config.yaml
n_layer: 9
d_model: 192
n_head: 3
n_kv_head: 3
head_dim: 64
d_mlp: 768
vocab_size: 8192
activation: "tanh_gelu"
norm: "layernorm"
norm_place: "pre"
norm_eps: 1e-05
positions: "learned"
qk_norm: false
attn_scale: 0.125
bias: "all"
tie_embeddings: true
parallel_block: false
init: "normal"
init_std_qkv: 0.0422
init_std_o: 0.00995
init_std_up: 0.0422
init_std_down: 0.00497
optimizer: "muon_variant"
lr: 0.00189
lr_mult_o: 1.5
beta1: 0.9
lr_head: 0.00519
grad_clip: 2.0
warmup_steps: 200
schedule: "wsd"
decay_fraction: 1.0
decay_shape: "pow"
final_lr_fraction: 0.0
batch_tokens: 16384
seq_len: 2048
doc_mask: true
train_tokens: 134700000
steps: 8222
dataset: "wikipedia_en"
Each number is 128 + 24 x the weight over its row's rms, rounded and kept within 0 to 255. Layers, rows and columns count from 0. Numbers have three digits each. The size before them is the row's rms in percent of the matrix's.

# q: layer 2 attention query, 192x192, rms 0.069, rows 0-64, columns 0-47
# k: layer 2 attention key, 192x192, rms 0.0628, rows 0-63, columns 0-47
# v: layer 2 attention value, 192x192, rms 0.0843, rows 0-63, columns 0-47
# o: layer 2 attention output (transposed), 192x192, rms 0.104, rows 0-63, columns 0-47
q0 109:146118139135186134133125158129117138118158147146141152172126121135092183130108153124117154126119122126104114150161142124123156134159144095129150
k0 119:103139143076151150163097109140101146077145106125092168149100144118175083111110156136140133110139109109153184102175121083123148100079118125139167
q1 125:121142096127153135120097130135126115128079129160083099200128144158095122119110101112141135109090142113151108131149163153129104119130128098148111
k1 125:135132135094082124130158122135149110146136143159130142099145161128092122109138129172094145128128178165095152126076136106125102093165183135173149
q2 122:112127135112153162143108137127124128163069129141186111156114136170142096156109174134144121098144131142111134141121114107149166094117133111132099
k2 128:121136125136176128149126113140109137106105109124134104090156095164149121126110155110104124116097089122112129139154138135119123175125138130141119
q3 120:127077144138143132137137111109084099143116115134101117146098137181157108174115141144094109133113159139149159134106092145119144114127094102108140
k3 132:133126082121124123127090134163139150158121135153131121106154139121136093122104147168111137142143144105079127114135160126138095146127124150119117
q4 111:106127102118146142127118118151105101101115115119152103156088127122102114104155132142116144138119116120130132068157130143150133120108146123162126
k4 116:156161154150129131124147139115154134112105192099153114128162105156123111145115122143108126129173144131113118133107132159108140119151127115102153
q5 120:123120157163121078159122136107133151111148132124100115135146133150117176143119115153162128105129163096139138101133125142126139136129116096112151
k5 121:137101118086111153089131132137097087097137104157131136119143143143149100129158142153151106085142118154106117116115152106092105100143152153128133
q6 123:108112100099110147076130141133085090143114123138141146133128124095133121126140137154115150133088129109129153121088153132109125111107188142058151
k6 131:153121107151089080117120112107119175141161149131169129154136129108125121071147139120096133116139118109152171139143133109153129099130109127141105
q7 122:132156118138124136174119148091119131089128124123153129128116116111121108097182158123145163121164112144124062111127146131138160167082128133092143
k7 121:149152165092196123131144119103159129125137166140146127132144092146110141104140182124134117187138110150125145112096114155144145111134117121148141
q8 143:104139125135087116163099135148120136110134123123167139079169109180115139121120126141140167152094140133172109121117156166100130115106179150096132
k8 151:142159124137161107122093104117143149126111131118148123134152134138114135106117137142125113096106092082124137119173107100126149104127162166125108
q9 150:128127141097167171138150117166105123151127127097102119128132138153135130128112100113138140133117146149141139158101101136138119095117100142156114
k9 139:108095145150088110148081103155095166150132103113138136149103164131124078142121139153113139133098111133108133106120199202065147119147124157165149
q10 123:103118128077124104124125147158121143143140136089111173115150089110119143143134122170143122116147079140152122136129140143138117137156117140126145
k10 131:099164137157137129117118117156146144111163128128154107127136143128153135122108105116111124141174145105093112150133125135076126122105102106153155
q11 134:151147142151139113138133141119115119135108125138178122100138148131129120117162138084117113132167113126101164112138154109158138150093194139147098
k11 139:130122101125149140126141179106096094085117124171108124146109094140120159146160143094129123148126110143152073143148104145080117125154111091103117
q12 114:146108176116121110135104111109086145152124156137164123103173127147125131136132126102105122130113150124117142151110173127095132131129127152138122
k12 118:132128136136147148138138160179083122099091132148109182124166126086096145092165173138153154119085122105156120098078116136131107126126147124075129
q13 121:150071160091119156136141139159131091135132116077128146105145154142154144124104143084124147143122130132151114180110127130098107102157085161104102
k13 114:166128064147121145131095143163141167108048141154119155139103181122160129114122127138113157096103127103119099134098136149184143141137149118114134
q14 134:163159100118164115128140106128121132101117131103119125151095123149104155125085118109141122128139163151153146135148099086065139131097114101128139
k14 130:109093110086098127123132104099121139152123117165129139138132121131150111094118151171129132143112116146121121129114113152107099159107128137149152
q15 121:144067126181133132116113160103108107111115114131140134149159167116151124119127096136114098165102082126098134127075108155104117118120106069154110
k15 123:106101122098110155128189087177075124146166121144087127073121158111116144165151117134097137093145145108087126129129144152114128148148116200130096
q16 120:137074121137118143168124113147129113174170090108095119085117121109092128109103095153105138126118168095156119141126101114098132133122116130107133
k16 123:111131147117119099169110136121107114126131151176134183138196174095124113122128133174151134144147169089092172158168134143113115139115099153146137
q17 119:127155117151147121120116121148130111080131150171142130119150098148118170095116115089114133123112103137147074126132174141116141116148172109124097
k17 130:120142124136073153132169154094137139154137101173150081079135130124135143126138108110127139148133163109087146115110068116188169108124109107139121
q18 120:139128167128114102147148135147100129146157128109112126140124141165139111099104154126141104117123146123132098137147158132088138142174114164116169
k18 121:123127136107147112127107140149125107089137161147170167130146134110099116113143110150156128142071148101166140143094136121126116124121131110147157
q19 117:138126104133155099102090146138145091120144114138181089147151122068176116111131136122121134098115101108143145136112152139147154124103129102150070
k19 127:121162139118143132095095138135106111144116133169110129141126129111117119138165136126121084121117090137135124112096155105163147130123077135145107
q20 113:134151132150135131142158091125145182100106122149152145142094132180110131109161124134142110165113125140106121137125149130132135103153106123114103
k20 106:140088152106120132129145125111123100123137109150126131142089119138117107140114156148100158138088107085116119148140101120138139107096166191151131
q21 123:101107151117092121106142079139130190143130146113093141118125126147123124151124127117103096077135163139099099119128117101164072146157134160132119
k21 116:117104128148112102159129141134115168136119131111138107120129150156113113163096128102149134139092143136114107122137108168120125139160144153189141
q22 126:111116108149144147139128156142083117136092136154128140156125137160079136105107111100145160103123106119079137136122096126119155125159160130115150
k22 130:130132103138110155124155138127122134145133099135141127097100116149165100143136124121130145134105153148137083133129115128128136146173116133128121
q23 117:161138179126152130138140133120126157090116150131103144147143107149131143160134083131142125141154171109133134091154094091123127164095128162129143
k23 121:065126162100133094121128147130106153110122085165156138156111130132089108139135151139145111124124109168064118140161101133060089119133124178149116
q24 123:157097090102154174106160120105136089145098101122136132130140111097146148124122088119103153100124131148113143124095111158111195117134119166131122
k24 123:087138172118083122108122174106092127142114119079168130153116121145169104157145084107120150136098160129146127103116092153151126118166128117106131
q25 118:110131104137125092171122130080160126144135131114099121118117148129085102141106126119121127092146148105151134125089145136122104076126108138153153
k25 128:112118140072140148145120092100182146135120154120136144121142132122180125159129153136161142152123126158113086151141105131193153171114126127124119
q26 114:093108157094143109103119118171116157123148158148126179117182162114115136121163086104135135133094166139140139103129161121114104108184122120157148
k26 115:154117096131118156101124129155183139112105122097144134131127124113152134134107110155143098120154126140145126129142116134153146153125172152110120
q27 120:145135084136131167123143126127127174157142110125117108134125120120100114115142115142104130105120127116139142139167128095139170159132114152101134
k27 115:127142152158139133110098149122130095127172138132115147104111114112123103129129088135121111153138151151096121120081114137091084120161111149152161
q28 115:101144147114137090128134121124116149155095119156143144076126119132132106143132121136116107108128135128142126125146125153091151104110119123129160
k28 116:146156157112124146063121098142140101151145097127166119116152152111097109107105123137119106125090113105146154128127136153142134156120119126136152
q29 116:152097112147100102121195124111123117116141090158116128121118117162093097149128122172144116137157143080150069089134109123163060085101116114141167
k29 131:162124121098109151141132091132096119166148156135139134137126146137100127115147108091122095166072183120096136162131113096167124129094119121124122
q30 130:147103152145140120171117139126080147139104154146154161102107111119124136133165112125147086102154136179110096165104114102144115130137145143147163
k30 136:143118186160144089129180163124151140121093131125118104120188111143099146094050092127128141133102143080080167164138127156093095154131152124109119
q31 109:143155054122141142168104133134102146083107120155138144156172151139103122072160091129163099160137110162177167120133109137124162170107155095139107
k31 111:124136135146132142115140124115132121144157084114133114105155100116117140087142143121135142111137119122136141134175135130083146117150132140104119
q32 137:129134152138131132145167123104127122171128117090086127139145170158146139098147104112123183075120150133098143094111123162138126119157134125092097
k32 134:100095128155100114132096138099089101163156085117169111140083165121156104124140150134137132110111126121119129106172142169153112128164154137120094
q33 144:097112162134140103138105148109100112161090129096108077114133136175140113116118127090136149069133115124104147153114131146114129121161159116152111
k33 136:131140129124117112119155119174099106134124173135109142114144112119123144112181137101137156094111158135167112085137178133160130144167151123126158
q34 120:096180117142127126147115115138121141140117111142179088133114135123122159144192093109104111109114113122104155143129120109092161122099139074147146
k34 126:131121148144139135078126128147148107150172135149132139097124149148118135118103151119080098146133108084141159142168118132073126122114132101101141
q35 122:119157096146149183124150122137131132150095122153072142133154137153115088150143148151128126124140153189149138157141111132102154167148119134107129
k35 124:141107121125112150167111147154145088101115120047129119085128085106166127118110138123136157141124117119166146129098133143104158124128116082149126
q36 112:116157063146121157126144125152160107140128099147156172157144130122124123099087120136120144116104174121112126150109158135140146116106108145129100
k36 118:122129143134142135106083127083114131118108121106137107155130092095117120059144119159140111123118103124166142147117081135158159122120113120099118
q37 123:051122152129131127131119129156097142120124133120075143118132135141145119082081132104139138090106119125129117109159122135152169165120131107117127
k37 116:209130147098136131139088096121109130090117107123120114114124150136112104137143136152094105119130194148088111150192148125137124118152101130175126
q38 115:125111153125131166114142113112131127110158148123104121115138127154113104109114135144185134104120141139118138092125175101123105154131118119172124
k38 120:123133141130143118140147139157133175106111096106114135133128161132171132096127135141151137151149063127088113099112154112112069086139134147085165
q39 137:125112121130110133138116138153117164078143114130076138150104109116149123170131124132154111081144114121153169134129092151125131133099106109110139
k39 138:146100094128111102123103123113153111147151119134106114129168156110109103111149127141137127122150111137145133137118169152109137117151130138126133
q40 116:127110148139135158152107113132150110135117141125112122138116118159113137146173118168133108134090147105141119158131174162194086097131096097091134
k40 119:128103108137130134178139115159127174139146124162107129136113167098085114123147134124132109117131102108121159106127166099117114093144155151136117
q41 129:143131146138135131103154108188147145079127111129148133137144120148135095157092144123121146137121133116142113117120079162114138104083146106189121
k41 123:111151046104176164105088125135110138140130125091129098117119115079111159111140114179113141108110113147124126125108107138124149115140094147131116
q42 116:107121134118122136143154146175112168107185137134079141158103107141141105118107144132098136115119110144180148137109148133111167147159178119130130
k42 116:139130103133083116151067115102185140122107101119126084096066049171107147118137113151108153101068169142144144141099138111147154152145126110145136
q43 129:167151096146135147107156120132145097106159137111131095185122126142100171125097126118130146148153098154142104164158097129120098178073141105128131
k43 129:152132123115150135089173135130152151155138103110138129111122116137167142116114105145123107146164083108107126125100081130106122104114109098138131
q44 130:126096135115127130140149105153090103138120097134114113096152116111091113145116137101133115101128142164159165130103144109160141129134161098144084
k44 134:152157079108106145130140113143178142152134178124136127131113128138088141112122104135087112172093141108158116139109132168094123114133135110086160
q45 119:088097101144110102139102113150141134139162151155155157133128113104141142130136157107100123122136131124139096156114123091119079089103103128126126
k45 123:151136141120160111130128102064164116109126144201142125158151127130159137150075125122122137156114134108153114157128112129164162155081149104085128
q46 125:125121135131114101095138085162143149136165135135125154133179108133115106108164082136148119097105165107123128146123146105131134105116118080187164
k46 118:091113103136117139153132158125133070145103095127184140139117144108108107173128095142145105119142130134146146162133129146107122159155117111136112
q47 112:136114155111113135147125121158163166105132138131118137113126105100100093114087156105158116140113079162189136143087129131107137114109165138134109
k47 121:123140125094126114103129093118177171089089185116128083137070134134109144104128131142127164141126121128124061132085115156159129152154148145136146
q48 118:132109138126122161122098144080123122108125145109139117140131084071112134109103164111121087135089124134144122108147140166070154128154115169088159
k48 125:138178139082133117098166125163150111083152155150112098094134131147138103117109162119131127138168134128164130135110135129173111120121109130127161
q49 118:110128168143118132150140159115195122116137132135109132159126116121134076123105098108155136106152157117103130144160142103177112108105131146109136
k49 116:104112125128133133129087116110113127123108116116104140199092147096162099142110122093117115128101113134108116084152172128114131144144127120185125
q50 119:163123112162129125127104147139169100144102131104075172159131153168143076172142117111145133155132149138141153121154172129100111118093110123148107
k50 135:081111154096117141141126135131143089181113124154098133177161163093093129128146128142113105109099128144130150140137137127141113109174158119152113
q51 141:124129133129122144134149122099099152089138137140157145111130123088110151086159120150115096152140118126145123105169125110143180158130121104124110
k51 129:158125149102204116086120098121116124113098132152083117116135112159102137152119126095136131154120139171153130146135154116130139130120076164155167
q52 118:166130112114105107109153118124135067154139120087133109130093162112126137126120119120114127193130159102100101162116151123108154141117091128130139
k52 117:120142132155155121130104149140084108123088116175113146125193132127105131086141118165172124099161135160176167141143139092140097129127152155112120
q53 114:107150141085144134148107120141122118140093129146116154141160155111130130117175126190153150119120138109114130156136129143199165104132084118119116
k53 117:110106152134104169132099129113113138120153141120137137152120147102148074147135119096125104141151156107100148111154201161130150097147135104134132
q54 112:113136137127128122183127164100104101123141150119151143093090086145102119133115137133166117102128179130139120101150182126134092165161109136093126
k54 118:154137145158146099138115149120177172080091169118159113124139132137121102068108165092123132136146115127150153127135154134154110172117133137113173
q55 136:140129115101132111145117131104111100102084106120119122144145130112133139116145100132133157079130119111152145129120121146155169121109116138117125
k55 139:083136170116092092105090182104094126146141119129104117110143142115145065137137103172153124155164118129140126101089110184113136135164174120130109
q56 136:164133092130140114144125117099148091121120128176163128144112133128140084098133146153170131160154131153164142110137111096085111152108157104153122
k56 139:126102118107158135153155127137107135116070142080092126141162135115150158103099149140095129149143113111118153167112138134111115164146100130144096
q57 130:117124082125152144136114124165124120183116116133088135147140114125129122126117124131106138138124139096137155134123181123124142084125128167138125
k57 117:121144135101140118097108143129146137094107108116155186162108146132110088143151151157109115086083134170138116129114139137123129137149144149112128
q58 102:118114078143174123103120138102121109141111143153110061120153129145105143164149116163126128112111137123143171152096142122119117152106115122154133
k58 106:142095081147110176161091128153136113143106128115142141112133107123111165131088133135137108112128093096117129113126124098144122129141142120088098
q59 124:113122155096164119100116158141085090149121140130107166145150151122089110095145127126114166109098093136114177168098108111092130125177160095138096
k59 121:090117102126092156152126137136131114130137114095071107100074103100176138100172114105119138087146131109143122132131149166151131161155141120097150
q60 124:103132087101120114118138084139094088087093104109153143135111094134171085137150148163165112123118118160132144144094157150125105118156120121107095
k60 129:151168113152116126120145110141156148128124141121112114129137130131118145102110141119125125188109101079156121132144130119151126139085144108168096
q61 122:107109127144152156106119121106141110103118142147120075127162113129126113131147119091139134115069146114106136154147146137135124121134142116139118
k61 127:163154147106123167158162118129034154121116127101125137081062157130120115129122147131116106091119120110154143091145135110148139092176106137118144
q62 122:132111158170145136120098140091143121107118143105142099108091095136092139155123142098171146120193125130123147148132087129133126099112139115136148
k62 125:092130116096147142145150136170124113139133101138098120164168120129118122179153149129163149126162113121096099147106115119077101165152141134117108
q63 120:194136135125158104175136167137144137113104077131109122173124135115163127158116108120158116109155160129123130119134115146140130128084132138140143
k63 129:083085134123081106147130144124146099159181131154088135134122164116100100175141110137102131146131131161085145143098109135082092108169174132160134
v0 085:127178125129132103172104157156132126079149124121144126108086133124106070142136143113176136167126099141130096144120135151101124157137119132098118
o0 083:098095131150125111147116087131112137088127138147094125102155130135113117142144128139131123122159151156064153114118103097092120120103164124132114
v1 096:131061174170176124064119117140135148114138140164112078147111120131120176156127102108135123108191118109135114158126156144146141100133119143111092
o1 095:140138108160103131158126120124119132136144139095113117133126100133142088125127135141130118139127112144146121093134153170118103134110129184139129
v2 084:152107143115140119107133129099158160113102124111105123097103142180171086098112127187094164181153095123126094155122166104157144155139143097087101
o2 081:160080111130106125195117142111132081128101141141108139111162135110139089109112182100122132096101117148145160091141134148133107124116156138141151
v3 090:136107119142172122169160114191091094153163094111153157118138166090152107106132173105158173140117102144118134105092079129114096105157138136110126
o3 083:102143145103111158107074101159108105079091126149123148134119086096126166126125118148147141135110134084158118112170100136125131133105126161108116
v4 085:130159134182131089115139099116142150126110131146107140126092178087136180129112100107104127097075113161159097121139133139154089102125123165109114
o4 082:100150123143127139162099109103135131104116121140100147133157163173111114153125089122190145139111153076144182152125160106145168140143101121147114
v5 092:110127127101119132114142126151151106089082162142119073122118110106151103129180125160124162127121147176147125155132146145142123079103146092146115
o5 087:169131105159115081136129147125137097155123141141175151170122108126099154119118101149092130129131125094135119154123136116103146129135105135146120
v6 090:133084085104148143139125145133150097076174136151061136142093145116133093112118099145112104106132147106158105160108139084167140145155127107092147
o6 084:124159124135157086090119104094157120132100114115149100095105121060112112128120153119119131127111122140161176123131131133049183147119146127152156
v7 081:093149136169102088140119109115124122117117115152168135143094089141110157180155128126135133119117096106119137153113165096104110124129159078097135
o7 079:085140075141127121164171112120104126093160108102150131104112117133106118129163137132080148148133138105138125139127101133140104149103089167092069
v8 093:077164107111139140103129126117111152092109121153126134113119144114149139096097165149086115140156109120121119136153146112109142082121142122155161
o8 081:139076142085133089117106139134141144104178129143184143114158100128128184122170116092149139087132158181119108138088126121163107143142115090126133
v9 081:076128139090157119148160119159115169137139089124129161184117142151152152145139103086086134114136166128108081145151140142129157130118118141111132
o9 078:151098129100112151105126145136124128114111129127100097142110110135138135113148192147118103132106118106166130115142121127134156099164109113144152
v10 088:106122178138120130139129110159116128143159126129176136141129152165135101146114097112143131077115100143126135132151105127127148156127105102132126
o10 086:150142122088114122150118140100133149135090132125072138113146092106146082121100149138097124147150112120135086102125130134136094175088135161157117
v11 084:159114130119135134112156137121129094114131140176127162133100144143140102154154119118139097130115157120131076140153149141123149114130176143174102
o11 085:144096116176161109135125124049128154129148126140142070090133103157098085125147139143142109120168149140164110082131112151136127153185158118128160
v12 087:134168093148145146121151126110142161122203152139151128130109158081110146143164132123119136114111195134102115098120130121135115135163165131161104
o12 086:144130158090143076120092143108161165143130113133152148130128164160107114101119146125133149135096147149131128134106096101115146150160120108132172
v13 084:135163168167145140129105129109131141127144140117141121068105141147120129140113150117082142176127134126170117146120172155130126134119109112099145
o13 085:165052105104099108132132171110152163105112156095142146122127142155150137130166080114156116108145159138122123157110124122121127135126191130121128
v14 084:077125137099113120072146172131133133148130137117102117181129148105133173144141132104107127150097121157072154125124145175120118127117114125100098
o14 084:152144128142156122149124130192128139143140168129103130161111139123117119174149095160123125144120124126153176124150136082115141129091136143117126
v15 091:129137143090141132128154125117116115116129109160060131143143137100107073121100164104127081122089102113108130176163126121117113132121080139121168
o15 083:092154145119163111129100082117114136136139148142137081110113166117135135107126113149100150113077122156079126081122144150138140145118126117140101
v16 084:140140138155142151143134152148087126101149145150107104112126131104091127087095122129137137124102116105103151171130135140164121139148149096135177
o16 083:148155167139150151135149133154161137114103154126123112165090119144136121094124111112107127143145105092090122120134120107070152108093117140126076
v17 092:138125137125138139087102134174151130122148115135141109074106112109171149169138145145169122109120120122124134146126126137113096127145076159108140
o17 088:134128155111159160146117123101138101111138102143128110106153135131097153099162121120111095150145143160080090052123169133172133138112164145121119
v18 087:133140096130179101137106132132089127099155129147105104130103109157164150116114148124105161156145119091105153113095144183145139132187153160160126
o18 082:174123155127103156135146115116150171134100150161160163171137112109127148116126104132098130101137156157108081126136140113118132097118092128109176
v19 091:155133168131140147109110162122113132103127118138103117165130132117107175108115133195121071127146137124108132162167139128120156195125139131139132
o19 083:128112103114139156103163123113163163137123160100131127101102148142171114097108116089082132124139099148114159108074165116121128139111131156158101
v20 090:150156127091115167139167139149134152110140126099160095105148123158070119133104140114113154160121137121145120086134099119169138163158146145115162
o20 089:154134142145144138173093093123090129119114087148115137121125096085166139142085091133158126103143099119132107182112139140118171148092109114134120
v21 085:107130180122133138159144130155105131140075159131081159104147164120133107105147137147124125118137180105122124161154148129166143154148125162118164
o21 076:133111114100154093078133152111132109134131126153123141118122107163125123129127118172120095153147134072145097110105084150134116112153155107145128
v22 091:141095135127126125113108139157155134105158139150150150104100120122136128121119129117145108102097106146116135125103134130136111102123130175108137
o22 087:125133146155137163124099112095115131099128153139085122171176143082129126117113113160156141132111152130100127169101111105126121124175170099141148
v23 087:120113142147115144123154143090137127089078106133097162128143117110160119116148128166146159084134123135134150142089170150139144145117062177112093
o23 084:120134144138125140136094099111112135116160139146156118136149151113107120136121110134116139120147173159108121121111156149168078108127144129161155
v24 087:085144159127106118127142137098110196105056175137119146111122105099152145153126116112074171154109125123111172078120115140156121155142122157151131
o24 081:170139084143161104157092115161145101155158121140150126127147177121134154110122113125115144151134129122130146132118169115103132087143119116157131
v25 081:145153135144106146106136202175139120104122116145164134125153114145120122139108128134150111092144104165130121110157157134153153133122128114138095
o25 082:181119083175153122122119154149126118123135129134141185101159148114099144072188125118158142132155104144099109106148144095090121101102102141125126
v26 094:077146101125121094130077167109080128115072110137128155134163107127145101169179120153166125121180079137154141149118187102121132133139139140112099
o26 093:143125160146141167171096134130112095102162095142131109099110167104085133152093131143095133151156150128169114093141093108135112139090170110135124
v27 089:116111151110050142112123152109121166124168138122092105145100092143119110126098100104149151177115094127140169137092146145175102130080148147108130
o27 083:089152106182120129122123145143101074119125163148133128142087118153111108103154112136127115115112112125144137170134153130107109180101158117164120
v28 092:137128126145119149113122093128116108094129135135118118154113144131084115058104115160145130137142152137129129145170162129150094119115172156128166
o28 089:148131107125157113141123150157155117146144121134161104153114109183166136144101154087086154128166128096136140153090106134127134140170127107116104
v29 091:159122194142109151150118097117151093099147107161142167187127124155156156104122144122164123084136124096104095079128126117142116081099108158129127
o29 089:134121110164152114075159099092160117141165136111116148128146082107112150109123138161150085145121080133139149133145107125129112148129134126185127
v30 080:107128138137121153133133136110142118138111096114092129158064168137112187085125147110147086158062085126146106115091127178129119116126111120166117
o30 074:132104089142120146170107147165120073137144160160096127092194072111102106134167089123137137168109123126115164086095139115130147136124144101135127
v31 093:093133131104147133088089109144121117111127116149090152127134111082106145090129118122116117131192133103145100107123147134167109138133084103104119
o31 088:136131115175177118153168110069153100147118150109124088136109162107168130139127109146136187089137140127134111166121133146130084138122143136135128
v32 096:139178127135145116161150125181134122090154106125116120119150132114150146112111146112143174148175136129129123142085144165142160088134123140140162
o32 093:148113119090123118068111145146115118091079142156112127175168178110129116082177105102149143129115118125109106108115132113124100143113105108121151
v33 095:132173142118121160123098171143144145111134143101138126103157116156099158122123119132071130144109132093111159134126145156107128083140099089093135
o33 092:139144097094149116118117164169107103131130118093116143132114098157110105132107050117159079160116119141117134120138124126093122135128191115120101
v34 082:164138116128163142137116165125135137165161100161143144131123115138081127111157118111127112124130104133169133152135166130146162162153132154131145
o34 086:151111125105125118139136109130140132183118160098143142157152136148138131139154125134161152151110131112093118126123055086153117149116118171112100
v35 091:165114105103105129147116168103147146120089139095070098117144097124140169111159179106119095147119127100091134141131136081125073124107155095154119
o35 081:117154165127101133125164131138101177083105104117150140084141142139098122090148128115123147113148110104114117109119149164136161078130124109146085
v36 081:143130132166135167149142145130149116128149116123134132150147110144154121101062122122118134112129123094144163121141156171156110125125114089125116
o36 083:126164103086158127108144122102098097135090171100128152113093131161113096094106122114157111132153105164121140130131152119085151140109101124115135
v37 088:132098129144107147106116118129086133110160094137140120131138141153162115169125136138077157134131130147118153116125139151134148124101118115103123
o37 084:123157133154126121125115134095140115152133138145130123146139071157131113108113155132092093139133144094132142139117168085092098138087170159147149
v38 084:108111129136137121090126135114138113127108097102109111168155120131081174108177080143143152102139115118142156117087147151107112116156142133112137
o38 088:113127151178179154095141139138146141140105163128136087106143180128104112131127114157112122165138112131132138062136101155145101101097059178111097
v39 080:142141126135138129136070179152143078147155146132096138132133127144150145125102135101161149124112153136146140112164170165147154094102107122149115
o39 076:180177122135111118135146121101117172105133137159110143140126130147102112136122093195122097110138147107116052103131128089117113127139150094150162
v40 093:115150123117112115119120123105138118165151109107137085120121119179074175175143106098126129128149152134105130133131110166113165158125085092140119
o40 083:108127136140118130093098138132137086160087104128121111093123099100162102115128127143098147172109124124149133116127127117115118125104136177134115
v41 084:121121132126108103194112118112124145124137111129137115140149125100095138102156143176131136113131132126111085137152132158115133133120148125150121
o41 086:128123165153121125142145128112136172132150135118130097129135111128120142150104114105084110133116106129126138132095145133122143113132145130106117
v42 084:170134154101153096090150130138140107193113148123167164093124140152133095141128078175118146124127090149129167126121088125113149092116160127108173
o42 077:102136106146157114120131146135146155075131091109105142157094128140109081126094139142162110154158146148126097146131120116125128127125137141176158
v43 088:149107132132124156164132156137174126134076085132135150108125154155133124132127128142125109132100119095126111153123125115114099108110106134136118
o43 086:116144086150177116139125124119102123097145103069156120078143128125167138154155153144115137157103124121070154107120125148166128115154159095128156
v44 088:125129079163121101162100106134153134146136114160144155144102129155107115130133134119104130087158132137139094149129144067113095097112144148153130
o44 084:128125159103155109128140139108097174130125122083135140099131131075144125115118156118153085164124106147124148141148142170141176106133118104092162
v45 088:069138138124138138119087092090120090164113147124176148149142119143112121149161131132101110141109130163079159119136158128111114098125096116165120
o45 088:091130129122160175129125123123121163119151126096110102145134147097149190061132124116131113152137107116123142124164115157109125120144085135111094
v46 089:141102122100106139137153133140163101154192126111064116144129160170144127143131102116118131104143139137127105190165138159138077142118143112155136
o46 084:099147156158062157133105128121141164096084150144115157164112111135152103134148124157115112123114084131106129150163111141154139106159129137126115
v47 094:107122116142128133118146106130100149119149149106129157139088146135156106151112139120099097095116110114106138155152136106075126166139115168125126
o47 090:127164126054137105137119110143121145164123144178121142141139116083112136131147137139149147115153151188126100144121148096165158110118140104135155
v48 096:116145104138161153143108118138105088130172141121091139127134132157113182126102158136144117140127130162085142109150106128191120108099086059142139
o48 090:107119153096111155127129066140149145102134104126115133124171136163124115137142112110150117084090162076122178160125124138085164125163165156156096
v49 094:114129123103140134133131118158123118129117113137180128092150128128128159154130099128154114126105123130109087113139120128090133049148118161097136
o49 086:090145126141158111134090127091131118083109103097166138175128086105119119123116128136192144099141125140130134115155091123148127163105089148074138
v50 085:090085124142112157175115100129144137111140142132135158162111135117100133162144079137155144133153172109139119120141138091114146125123145161133137
o50 087:162102142112156112088171099123112119146154118114125133120133123151114092099145127102136109128152149128128067155140129109137124151139150109090186
v51 090:176127127129119166167168161157106122125161147128119146138122074147111135135135123133153117153185094121141162116122134128127097098138122094165173
o51 083:131126091083105108157127147132114164107139157101139155117129105121140143125155129119145106102128151148105133159127102135117167084131143133153084
v52 086:142143111088111111152114106117094128129145103104133156091072131125148116137131120125116122115096134110083142134129112086157121108119126129130098
o52 079:119109146126087106110119105093108150133124157129152138129159114126123143127127156104140116129118091134143100129175164128132104115154113093151183
v53 085:114118124168117158144084161134129121109160119132159136121099114145095109148132148197140163139130170162134125164109118098108099144086131121124084
o53 081:100094114108129123103165081135099155125150138117120125147149127133161122132152090098159155119130109156114110085117139147168121128127139146120119
v54 080:091160098117154092145114125149140150139161131095142162110121122130131147152116089078140122155115120132138149133070185116154170073144144107112162
o54 082:132080138159123158126118177115143153123138123129099152123158168117136105141131130140121128145123143127095133176145077097114148079120152113138122
v55 083:115098098128115180140184134118079132155121130135148125113138109134144137162140112108126111120101120110146123136105162147109162110119151148136121
o55 085:101170136138099171112094146114155100103112135145155134106106106135100129129126100185120131147105151068116142158137099130184139095108108138134136
v56 083:147110130124080121064111149171116153185133134151139178149125116150096128143112091149103131116108130146122123113132105159127119136117148145126169
o56 087:134151120175147138152142172121119119100125134093108108148094097134141127150128143107161158064144123113130145160115168174137118147126144164133137
v57 095:095098089110089153162148155148136161158114110119156127126132143132075118115156156131113107134120108118150093156129091110127106157131121138137140
o57 089:131155115152133107135135100123081063179123106087101139079136135092106160111116138091121117120123133110100160159095121162083166159152180140097120
v58 089:123160115108078098118146134165118141183089149100177172106101163140141104114157116116159150120149083122104111114118143121090146129098160098168125
o58 083:125135114157148127143144178154162089074140103140096119144110142165130152170152179118112117088075142089152119156146108161131088149133143100114125
v59 092:123154152143146087132108171153120088125135101105167129109170129124118118118109129131125124123099092102128105185147058163148106120125150112150123
o59 089:117147130124167126100143150125075120105109137119137130118135103124159136136111113119154125141112120136113136103136105128130149129151105136180133
v60 087:071135109131129138136173151108164145106132119160112130097110107108122116182106128114105169164088129150157119116141110122115128147134104171128130
o60 087:125113105102127188119105106096145096156123128136143114117159167154185124096133083123122149147092151148096156140104170116148125143099130144124139
v61 088:117158165081173140171125125121124113151130127147139110136168152132106146164119137103119100112140153106112146107171141151073123122136116146170094
o61 082:104107129113147119122129111126149095109127136108120143134079097184126092081107110166144098134090132111140168126146116135135148135150143111139114
v62 095:121122137116104107162144131078117162121136163116143130157154106148127131103146097120146103130117109142170095154114144078110132158143112104106112
o62 087:114115163118123106157147158133095124162125136125142126116121158103106093120143153129101192104122103132175135114105105128145126139137089127098119
v63 092:167150130091096135150087109107130126114135154119120097145132118122128130131143117124150148110114159136162126109092161144145140122169146126145153
o63 087:138144139114168134096117130110093103156075112152177113142137121145068131142101152114105125108139140104117179122096112108107152145105193131144114
q64 096:112116146134129086163120135142091128149137175124166167124129141091159084159141131129129109141085162151120140129151207170159143160127127143116106